Each number is 128 + 24 x the weight over its row's rms, rounded and kept within 0 to 255. Layers, rows and columns count from 0. Numbers have three digits each. The size before them is the row's rms in percent of the matrix's.

# down: layer 7 MLP down (transposed), 192x64, rms 0.053, rows 113-191, columns 0-63
# up: layer 7 MLP up, 192x64, rms 0.219, rows 114-191, columns 0-63
down113 098:148096172122125094116107170141141186114134138144087101140138077114111131148103085133148157148140130134085143151115078153142120136123149118134125112138104189097127127125141148097145155120116130
up114 105:147088152121122136139144119124092114117084096156172121127119151140165085155102116131128148150104091099135112116085146088111117134146102173055135139163141132107096125136123155127127131116125126
down114 103:151103163162194153094131102159132121134157148137114155149128128147128124070125121122147152152103118136115140132188112114133086110112137133160133149116160177141154105110120145148103106160138125
up115 092:123137168136111137132181095108108098118123088198128116105163145131111096132125120130115137108157125154100126142152108121120130101171126130127147142081155162149104137133134153158134155148113069
down115 098:125182159167168110086105115081105152128143148080116090107138111127121151121092120101098138156125123116094106103125151153097104148138123098085162109144122119125146160134138116155124132095124138
up116 113:154124097116133095103162119129148167110129117154139110165104113128115136160125088150129126134086147136135133087112121090160161130133155101150136162134182127171113137188101163144115130104144114
down116 107:120127101147154157151180117142139134097116117097101145162150175116133106123119134109118151158114178164120140103105113097133160107171091119115122110123082147135087151110139123104112172124104117
up117 091:109101090107143153130127135115116130131120136168158122177106130181111134132136197152117146115132085128169131121157163096121086112133102121144134126142125130131109143120157116118153115129130201
down117 103:159180127129120126138124132086156176087116152136158138158145159140140142106167146124119134119097137121105149090122134085185092134100141090110126184146120091126133129135153135135136128150113116
up118 099:133126116100083117139113123117104133128158152151136144120156186134136101095130124140097129095176114137144140143127085116112094170184122117155166071142119108125145113134126129120158133131176113
down118 093:050126133136092116116141108142150066195122102132135124114117123113101074144124130108115120129110093137135154119130106115133112126100142155128094083095133122146147118140116152126135123134174143
up119 096:137117144099104127125164069146056130136147138142158088141109152166134157137129149129145104108112138115106162112125128157131135171145110139099186153103120159140112119109111097137156149139145135
down119 103:106153113129149110137118107123129140129140148130115143127111136109201157143128139117133130181109173171083078188137138124126118141155121169135110139114115099113129083117140146099109131090109120
up120 096:135112121114151111103190114180117138079144134104158131129105181151136126099168124116135114089158146142115146144102105126102158126118110118131163145089125105126112099118108104087151096130100137
down120 088:106155109103102122117135123051139150136102152156096151137145114137176168078114138124115132131134106132116121132156106125102146135175095122138171124107128083160119102112138147118144092097136131
up121 100:118125126130099130189167138098116102105130099159136108158126197116152118176156131128120116124155142129127113158090160119146125087140086169111166127126140142107133118125150168125104136134104119
down121 096:154185126138136143124145123138115132156119187125154156113088112135112125106141095121182129082126113107098124130126117149150073129148145103136144094095131131137138147158134118097137147188111108
up122 104:115142146133141094134146157120117103099083124144132117148138156149118133102123189122130118092109136121092138160144097143109156134123127105127094119114144182101159163153132124153135153120201098
down122 100:095145092124111131097103130168119110129141135137088161116129133139131157088099134182119111081117110128162161148187116144090133110111126126099128112165098149114142096118161164141122153147129148
up123 099:106120122111149085110147117158143165123100117128172124098107162139102117127156154117197098094153157126107113173134129135109113141121117154120125138147140147112097121100171076135138104095117145
down123 099:112181153092129138144178124093092116118153090148080127166112163155156141130100103132086113119114135108130101127124142163151146125126109130130130105132159126119169136146131115177119113119085100
up124 088:099103110129088118147147112174117131180135122137157127093158069092136107127110100143143103182134099130153102116110148081127163097104136143144143112122114129149158151116118158126127143114102150
down124 091:146113073158162126121101177083160121163118096120130192155144153104155139139127125101127145077139148138152132129144128143162107104112155124155118124146153131109132135163108107137105155130160129
up125 109:124126134108132134128127130135116119162131134123174130111159110138105109171155139101151141095086146168147155146112155144122137064113098060128153086145114105149142144111096169132097136132135112
down125 100:088097123174127105133111111123145099124128173128106149085140116089082134096113106106133133143166096162099139114147162119122135129123126155146169108156155099115142097073152131144138121097134146
up126 102:165155130159108125133125065127135162135169148164137122135139102089094129145087139103125146129129153115095123128105134118096104105148140104168138136179130143140095169095097102142111125091115126
down126 100:105160099110123117120101134149132080140123117116152134111166165159126055090143118147117148115100099178148114159143134131173143142109149145131156135137130141087149108129120149139160114142174132
up127 096:108160123128133099119120130125168093121130178171127093136152151138137105155148157093139115149116123106108081122088134114127094137139162136127108133120141146103158097107168092104094126093176143
down127 110:079168146134150153164130105150128144155134140150129147153183129130143150156083157116117119155122152112133153124097130161141086135119138136083122087145131070124128126138116131126140093170143161
up128 094:161128096139112141164141136163146108128134098127097113139083126108139096147155124094126152094148087113111061125136141119150117149161140123172117135102062148110135116111131109138129169105137122
down128 096:155084159128100144100107119132100088085139105114133116126107106115101085107145135104102086116121098145078117158157116128168141155132128111152093132092147114123084129092158114123117130157111130
up129 092:169135131093112152139130155095114119100149106108175119165171145146131146116136139094122147135134106184101107145162113109170162143105083139129136113118090119118144142155100113116096135126147090
down129 101:178193139098126144114124120099126140087127125120144118142151104158140138113118106088132142109104124147102155129144118131212138143132144097142083120112144144097142133129145130152121121156095084
up130 096:127145142106150126131153079126129151120157154154144156142111145169134083202118167116135149150168144090126126142146162119126133154127125106158149155134141130133126128136157127128167114176114174
down130 126:141222127137092132111126125145130137102126152153141108149088146134104125131096145129086137139131148107088140113156162091163122099143138124151077126117131096102132166128149131122153139117149117
up131 099:150120137113130117128130154149123136111115151148117106090103161122101092115155169097118149104147120179115118137169122123127131128108109175152137178112077125133157115158131160121198137149123127
down131 101:138122160114080124150128145163141137104116110150097101118091133131161144116114127103118131108153150146127134103133128168103127095148132139165122160130122115115042106128107152139140185108135085
up132 098:121126100080110098154128085121162161110147121114111113136135168125145119184142159119116152098160118143124153145124140093124139084169134134117080106105128089138153127080117137126111151101147153
down132 098:133212138132166129146121134116136140098157139128147135118143115091139154158122150133137081114100145151126081157123118168139115148149108100134175131131112138154125168174114103101122107132140150
up133 104:106145105161076137139128111143138161077151116136102115138127129166128156120091123126145154144096170152165120143056169155124150127145107116153142122098143166135118126126126150146145126097139157
down133 095:125125103127145141111154114128122122118100186118133122165109120109119140090099076160105097103178131144087161123117116155119074132152128134120145123110141162124088176126130117169137105151106124
up134 084:132170124122108091106072151147136133114163123098118127135120134137143125071107102118129081153149101167142119133142093127078151186119110146118122137137108146140110092113106141117120136132147180
down134 094:119200106129149111112144163149118159106116152150133083120131100114137146148134175142114174124119149124122118135095105148148125074178143115141155129105107086133181132148141130126140124139103129
up135 114:104122132129087157150118130086115145130118100132129117143118122098161147123128117130140121101173137200131103136080108106112114173137112168141136106152142130118091105095092119149089120095165145
down135 111:157096128124138127129093105153093110107097157117145103092177189102132155137136120158107129104118138094143147149141127133152177105109116106122068122104104109123147119136165107143107163141115140
up136 087:163122150134105114119134141139131196102093083137139113159087152161181097151147103098117138150134153148158125147115154140129137117118150135136124150157160127171115180114132095135100139128142141
down136 092:122182134135123105130111138084115144085123094137082118154138112168125108108114115105100136112164127110141076106172126124136093122121097171150082112114112146147114151123116183140143129147129135
up137 105:092170119111152129132155102134161117136133116155106098142117113106132133169121148143116088120148099192146117147076084111090125142124143078116150149146097159142121158124129118152117107137117091
down137 113:163140094147148156150135142157145125141127139115114153179139125132127110121102162121086144153117108151151126115148111075121150138061184132155143144149092095114091098123124132117113139148148101
up138 077:107059162099118089111119143186168141169160158134142130144137131149143116129139145120130151138103107143134135127114113122135170107149138138119127133134100082116106087103111107082099118095145140
down138 097:133153186128075127132124169128102138110131136116154134081126111101138105093136078119109103116143149113086141145128119117197103098115125108126139156139110114136182161120123125124111129111146154
up139 109:127149109124104165169106128163144139128095151140144126161173117138121099129170118138140125138117141167116141107129143128120159112067105105138176139140085117095151121139096164108089132126127176
down139 109:147104081137103089133128163134154116109136114124111128107140099137150151131153115150144158125117169117173120100099130158118128129141151174164123153097180177128110159112109143162164116124118160
up140 092:149112131080106136127127112147100143144148133148120167120134142165149099131131158152088171139139131080109099111116162145108133139156077156121147160147116134148103143113059141135123173119118142
down140 124:147137096127125150117124138111106140140119141102060140132143123164153110135107155156076113121131136085103162089140122159133128136129130196123137115145128125153129106109171123131144145122082076
up141 102:093104131104098159116137093174099126125135114148143103134153122107096098118124144136166121123150129108188136165104108152152097130167101139161126137093130119136161166116099167114124120115165159
down141 119:132114150126127131136125152142127084125181105074103115125152135124086171140123157179131119132150127153103151128093143117141114106156095111149165135063148156092129089140142122125118137135156138
up142 101:131133124144158174101085119092150172125139118147142105086092152143089115155098119140115117125126095121117067131094137151151139123105129114136152145096105155154127099148100140104140134133153177
down142 091:107152104106119132125125148115140138164118119133125067132106132136095147158159126102117094115138138105137171147125134107165128146139085107089103106108156120102106078152137139159102094081156097
up143 097:151132157162130097148106148132113122132161167183147138109135161155131168146173131108125132117126113139094147113142135086147102150145082117146135119115154152127150122113139115117078102121150065
down143 103:140152189141141128122085142095139103161151150143145128136108157147150185171144124137110152138097098139131147119157119092122113124124125152115109129122136125179121107093156164154136115129133069
up144 101:096154129160154137096117108179166150135121096127108144122102117114161113123141093149142139085143096137118097167127134109110133145091139066119129152157124153128086096135135171160124123121104147
down144 105:104151172152134162101087124116149151122139147108088103122123083128152141135158142131130103115112111114113143122149090072111112173122120144139135161176083128153114115147140123087125096143095136
up145 103:166098132117098116123165108113109131094105174118132091158111176147152109143102098114167167093114077098121147092130128088141152127157127122160116136149106123145131173122132114125130144125125158
down145 107:147227139136140144111123129092138124090121108148140125124133154160103135140149112129100110140128152066129103100114138125150143131163100144150133125169123081148123110120124116147151119160111152
up146 102:124135115138142064118127085169128159101110118116134098137118119149143168115125166134122153115137120134166097134140136156092102111135087118157131145111181132146096165166104131129091145140171121
down146 106:094114115135127142131108137125081105116135155092104123107100144136119094125163087163163140130113129130108159124151165107145115143073105112142137128154114120107113139085176103112155170113177132
up147 109:135096149135169072104117130118129107094100133160149136131124151065110137180138169143149137100091107145105112116094104105112168129115118077125125150110144113125114096115110133105155128144125137
down147 104:139113147082128079117127082140127146118132100175115119150120135149152119119131083172127154107127106131124129096137131105129127135144176134141119141109089114175114068121141138091108108128154081
up148 093:110114125103141117138116147138145149123139152138156137116129143150083091131162109099142132113078092154120154157163148147164142070160088138156116156197123128145123115145154137139134106106144143
down148 098:155105141117115147102112130156134131105102127102128137175174119136120085137134132104115139114124129108204126096133145176164134125118129088160141173117103116152108119115099158104148119168114099
up149 093:129112111155153124100102126156049128131104141110137109156091147129122158140157108102139118127118074150146124154142093118121143104138124083153163142144104139113123147145188118107141148127096150
down149 100:096128088125121087154128153075096144112148151155119129133137093126140149130102140059111117171142119089140111107123124168163106109130104152121095151126141167095131114139155140139145143157150115
up150 106:146105131140120125175134059136132181150123099144146131142195136119113098128132108117109149123156166156099151140117129140116136086169108127161157158103140113155157133142123132128164132148112131
down150 113:165113107104129132157167119138104166125130125139148110147125131111105113134124135099126156164138114110155105114139140151173066133125069126147114155135066127145091137106120098136080094121130114
up151 121:158126112082121168133129145134133100124143117144124094111128156166109117174116132131126153170131127164121107131117133097155132117168162099142120117158105147157091169103174119145132176104170130
down151 098:147124149161118152160130118144101141126083122101100121122121106093155153077147143127170123120163159170122104135137128157183157137139143096140134123112187155120161114130107123100132123107090112
up152 089:124120110129098090140126126093116147181140112153095124172146138124121076140134113149095134109125125139079080114106111150147148089128101115180138124156115163142118159118108091159107127129102141
down152 095:099103083143136114132084143117092140114138134163067110102127088137105164129142123152129136141122160104145113136131121123083081107160141177130111125112119115122142101069127153142127125144166136
up153 097:101159131136171119145118111133126069123100118120125113169114103137105106149128157160159157137133149136097117167081137126154122132133069101157138140125122130134096151101113185085109142128132141
down153 097:132137125110125143125145093116121157153116162109108084104136162142102108090093102114091129135195129126122160096099113120173140145142096143160149133138128117149116115147155114183154131085122139
up154 107:138146104140125119170115119158147143127136190143103135148154116106120151134136131132140106167167154164085142154149137121139161149112139068115131133159070123144146148116133155147151169113126161
down154 095:142137121114183086155168168139117189122134102149120117119098106148142113110147161142154096149147114134165101159124135145111137123121130097132142133150130113114176132141122088171109138077142140
up155 106:108133142104137149095134111159189114104101108142144083103106148136130129145116122167106124130139122111146123116108152128096133126113087081131076158113151150118131129135165125135062142132177111
down155 115:120130093150126133159171103145152105157128109144138096125128136141114166126105105157080103073140122102134139116138167127096152100153122140120092095085134145144101117162171147143119081139131113
up156 102:111111118140121134177126122122126098085125157177158113130118140156157141152102161114162195155117135102134103104120185113132164131119112095135124093148147133128109145126104101100121119106135090
down156 094:115104115166137103091139124116118143148123116088102094169149117093120096156152130121140139109091115159138108168137138155098158159104108157122156102158135106107108143153179148095137139159100108
up157 106:159082114086114178133103136122130090080150134093136078110104166156144103131146103134129151119092125121113122106126138134114129126122074157112148123119123122159120125122056111144130121106128146
down157 103:177116091128093132085137104141131120124077121147118120151141104090110151163142101121123156130117117102143174151142118097129140088123104113081096133100089118141119127091126183124146143118153130
up158 115:123125122101113146135117181120165071132158133115153125125121135123115112133146121103116118131157115120151096096116162108139140121146062128151141152171157175156132122107148187155148122113097140
down158 111:133128157135147111147138134115140101118110134120144116140164108118134128131161145160098174120163080141166107148109138162114100117103112145141114150124121116181107088103131188156180112115154100
up159 116:105126097153062091142142128113114155100150173149106144094110137135139099158149200110112079118121136106083101161153140140133121107133155131134122139114138111137138127123131105169107136138145135
down159 103:125135142125144098148166160170100144110147073137098143136099114112141126118090113140144143140109143163115114179096152117166150154123122115105114143111120097123131096114136138207126111126093135
up160 103:128110134139121103113095103184119162129150154160139165181098143148098111137106176172145154109132099129129118119132178122145138124167099177153131118124116140110129092138151150146143123102140139
down160 095:118127171150132099114156106130172101140135138166110131168056132104133173158138167126102138114104129131132126130145101100126141133106140057127113131138098125127131106176101155111131144118118131
up161 098:097129134124129184108133088151134157139115132113114103099133099117157121152138116143156113131158147115096087160107164191108176166164140118128102140100134128152169138131132170122144150128129135
down161 095:112155149122138101131148162119092112109102162165113097156123089115141116137159104158102118147095137137119140084116129101104149116093136089181126148154133097125095133164130127148109162154172130
up162 026:126077102138138086138120125113143126153174107160130157118139144137131131137133170098124127139115144130131149109160089095177153109134098145135160168137086117103168150133115155126115147104182099
down162 023:184163117092120109127098166133148139129080086153144127133143150158180132116143090083142121122125174110123098153123140093154104117140107146124138113143154138110115092106123119101161142130152110
up163 087:115128110133104175150149117120158101121086151113132102121095143167174099144156171168141120113133154136155122161096174147143107134099121071152144139161132143115117144117112148104115140149105105
down163 089:173097116157145095104161159130124124112101117121128133154152176121129133132139115154141130102121143049127141128170110099168141111125096119136119099120147126149116111123100104131058135118127105
up164 082:113110143126122139144107118134110118170103146161097083110122117123072107108135122089156099183122143155134164137112130118139130079144090123105142164150074131120129156121121132116139082151143155
down164 076:162148160106160155135089109123128126098111120108124138126141159122125155102127150142173157135104092156114173128163136157169160152130128105138095131120149126136056139141161122148121147150088125
up165 085:113130102141127165095076114151148133117153124111130127099169175144106124145111113118148113121151147136095113153123083147127080175145107165129111143090138129145093098151102121148095110161117107
down165 094:148091205167116110135078139126132151087118085147156132129142150130120128108117147143114121145154144126090108070130102117109119094112111124103130120151125108143093087113150085121135138118130136
up166 100:074134094175139153147089166161071108128118142116143116151145152129112115156170144165095140142128148141101086131109138148117105125147106111137124110103086125115123130134141133158102152080134140
down166 098:155142199109135110150128092110135126115128087131151122103149131124126142124128093155111062136117104139139119113133120101178146100092149104090109165120127098161163120133133115105119110126084131
up167 119:075113133129090143085110099155134121102122115118116106091131107111092131105128107118096138135168121127119113131088115159122112123162094080151119148188118130138113125121138144172187125113141139
down167 120:066128132148170163127161158118143150142135093092110112191138134166115159128129146119121149103126090107144149132154089169149151118111118126127131157119095126164117142175122136113138103135149127
up168 110:147076095082101115105129149161129138134158136138181146130148089118117141145133097167102110113131149133113123116138126135124140081138092060136166120144132129102138144110141117126144160144131177
down168 100:164119126139094104101148139135077109107110111128092136132131126110112147128137146102119112144113128134125091123184109141152106137129107154159085112133130122178088158168110128147146165148101186
up169 091:142149093160127091137138159141128140080136111125155100116116176122121136110120112078123152111102143108119116128134088155113150144168109144125113157122115199081146143148155149115098130101140157
down169 099:101133143161133102116117130116117154094162154094136141130115139127165176110094136134103155105117172140055130134150151176150133062106139132124141146101142106128138121168148137133129136119136110
up170 096:107156129143164123142103132126087138105173130160126167140174135166127162142138153112131123127141099130161066124087138122128133119141140147105136063131095150127122101146102130135097155164149126
down170 090:127160177114162126112114117135146152093120167111131123100138145094105083153125127153121147127090124107106150111176085144072118142092126114152104147134120101142176117122125132135168102108149114
up171 088:142148166126105126102092138091107111074143124108130124113204149142124144092116116122139122119100128128097149147107085114091114150117152100128124113158158176142151125147131160119136171148146117
down171 097:172183116164163138157111130106126131100113116090104147141109134097127118129111162091122143110123121167141102146129129126131129113089112097135125134093129132107097164135068104141093081157147136
up172 105:174120140145122131147146117136119155125116165125165142127134128136148070121124142107097115140097101124142120132095127066117132127137137156102116132089096169097100117131080114134078164153155157
down172 111:113185108141134130138175138129123126148173199154123168135123096091136146096132110140147134157111141094113134098117178119119118110094123118147152124119137103125106108134148152139163133160116167
up173 107:092114103126093125099109131150109176125131099129162144127120132171171144149133165096186178145126107123150105126119079160141122093126126110127129124123112117140119147139080162096105147152125119
down173 103:123089127130163071118124126137130090116127126136165147101077121099121135165099148077157110124092075125145116100108116114103147143139123124135134087113110158131113108129156101172119129148097112
up174 101:123122152138145164133146143167116137138157115139122161091103137138081138156080089150174117126132132159110122158110151102173145140116140149155153162130169097163142097125146150114119165102118142
down174 101:108111149122166145132130088157100128114086107111129144135106183137135159089116114134121160143163152149135173117112082159168123116116123096143157113111104126131125112104172156126129140097128081
up175 106:112092108169150123135113079119152154126133129159121123166137113144093148132105153127103106086117151109120125080104131127098171168151092091150125103146175156090109130133117129097131117156121128
down175 103:116121118129136092116111141121121096108068116166155114142028126085121156145141117126124111112108109126089138124127157134122139122109123132150112120087184143102139115116122159141132130134160130
up176 113:122144103167107145142084079130127150143147093090153134108134090146132151158120141108096107130155144166141140150061131111133148161159128152138142098127093150140091130135125142108120163123159151
down176 104:105127134136144106150159146145165088118118108153121093144132113111087136102164146152116168115131145117074100107129086120176142155148109095154128140083119149126141161126116143125130146114113070
up177 103:101149120177147109075159138117108167136126122147188101127160139148133124119127139133118165112109155167143142138126113123092156100175118104176117127103140149160137151117125122189122118128121130
down177 098:112103086134122144134172104101139172127135155141131137105160103114143173163132151143128176126100087134175146169121161115143122123129167124145125094141115114074146096121113102155123113120132107
up178 107:131128141152133131143065112128154106118109093150136087086147151100180108141127182135116137150128107158080106130096142133118132120124137116130184114160147127124151122095158109149130132140112085
down178 103:129089130100145123138116094121135136159151153116092114119108169117119145156165138178144153116109147102121134130113144174129113134073100171121123132181099150122105167131136121125087081131122111
up179 096:137153169161158113127154116189124115090158128134158124154131117101171142118131111140146151094138128122140109123143131113104155155135090101099099163138124155135103155139102131076150171138157096
down179 093:140158104116130111146141112096138134084097148146096120122172133110157097159076106077100113115144150129140126125121175142154073127148117149153153134123103119118136092164150145160132150123099135
up180 088:132140186101114120126120123105139113134142144117137088152144162152123093135105118112136098108075146104120141068141133100096131140134086132139134144098123115142171122161131207131146125120148133
down180 092:141154088106128127101115137113096114122126117126148138175123110073144140132138148104134153138104143122128097129134090088062166128117103126117115118113093116100152079088183144124112137118123104
up181 097:118107121116118089083121128126124125124129092126146116154127115142135168117163150129175162109151081178105187121152160089119106103124104080112131104113117124124140112123135130120141144173167128
down181 089:099157123112094085171141144127142121136126156132156183125115111149143130137108129153106105125143150171148098093183117168122071119153131162150133109114150123141120108118091161099134151122131142
up182 116:160112130139172115113177104084158104060145156156139102120160146168121154128142152129120111117120139155124100159118165136148132096125143096140121145133119153106130105122130148090138165108098102
down182 103:133112106151162133179144137153116127149103120090162136125160120103122107166147117147152112143122101139135127147136127102137151108137106129166115089118128087099077124114141134034125146133132127
up183 106:119091152110081133137192111139082090115104153170147140139113145154168127124149140135125123104159131107153103153138116121157175133109136134123127141179141088133118154153093126162113138119121148
down183 095:094083102160122138142098131102112111150114114108171186152133122130166110109168151157156126127162166132120137111121137124131114107120093141146090185154121138152115137131100139138127165161134096
up184 101:124100128177093126100131122126141128107151109138168153126170122103165152088122155134101125119133140109101078119145125124091187136107107110151117129095158156159113172121133135134126149089093141
down184 097:107131124146101131138142175098115102154128131143117165116179109149196129106095159107093115149165134095094149123117141126137098094119139115100152101114150113140134116090124148143120169153130159
up185 092:131110171087102148088122124152140135129126112158124159108134136124109131131132107108148137167141145123115128128117187130076141053127131141123145189104120131119114149162115169123140120138092150
down185 091:148087160152126116120120108126125143166142108145120141131084119181118164153109124159102109093143103113171125112101139117126156111148131166095150111077125102132142148073134172096129125134112116
up186 111:160121149086120132119157149102084103154149127159136120170132154105107081118127114117082169117157074160133107153125128130120159141112134105161147164173116119137120129145130100147145156093127121
down186 122:163126072109146089121139131149098139205144147103136128144116117147143108146154109136128155110129132177114104143161140157108128140134130148127149172100126148135128132154099149071122087133115115
up187 084:110147158129115113103142118128115156112149160120117146182173139133147116123120116143144149120161091115135128139150133104145050155148109158154131117095124157178172099161104114125112130162129136
down187 087:141186129129137147141125118136123104098135134145134106127113162102126098110105189152154088123116169083118111115104109117152159159098138109151125141139154123120174090153096154130164097149110126
up188 097:100167130130092131104151135117108144139107134141145136100137082105140111147149092117102140073144088149112147142100169122125175183134125153145110179134134164134133101104100123100143128143102132
down188 097:152130110174141141115119147108094092143150129128112140132090160085132137103181094127095137090128134176132144144098129196133135162142170143134129120140120122090144130114136124133122103108152166
up189 097:099105155194116149130102134112136137149122167137142123123086131135100124103108147161140131137157132160129081103131107124112143114153091057143105141088100111141111147109140152162116130110118152
down189 101:122138116130089161115131109153107086147155115142076155137139145131109124143117175072140137130115127126118101126175120153115170130120144093156120112089186074138122113138126154138154120151131125
up190 092:116140123106108110150142161164138155103092134142100099161157125169120131129112155142122097075105094131123117140115176104119119115173100170151142096163135151111095153107108124104152143160117138
down190 094:126146100131138143162122160084137126118080122159117118149119137096135138099149157151129201097107152156151126119117117128095113165153161137130118117128145143103138069136131172111147109133099159
up191 090:096071145132175119154114110159136137139166164163168109169109145135149131133179141139110131154094107083115124146096125157135134112143106147118139133134123090108106168136119166122142155121153127
down191 096:174111149126119099152122124149110123126098133115118102150165145130114145077158122079088130164150130108135098146119113107124084130075139133099164124171086147097108125122116139118178135126127117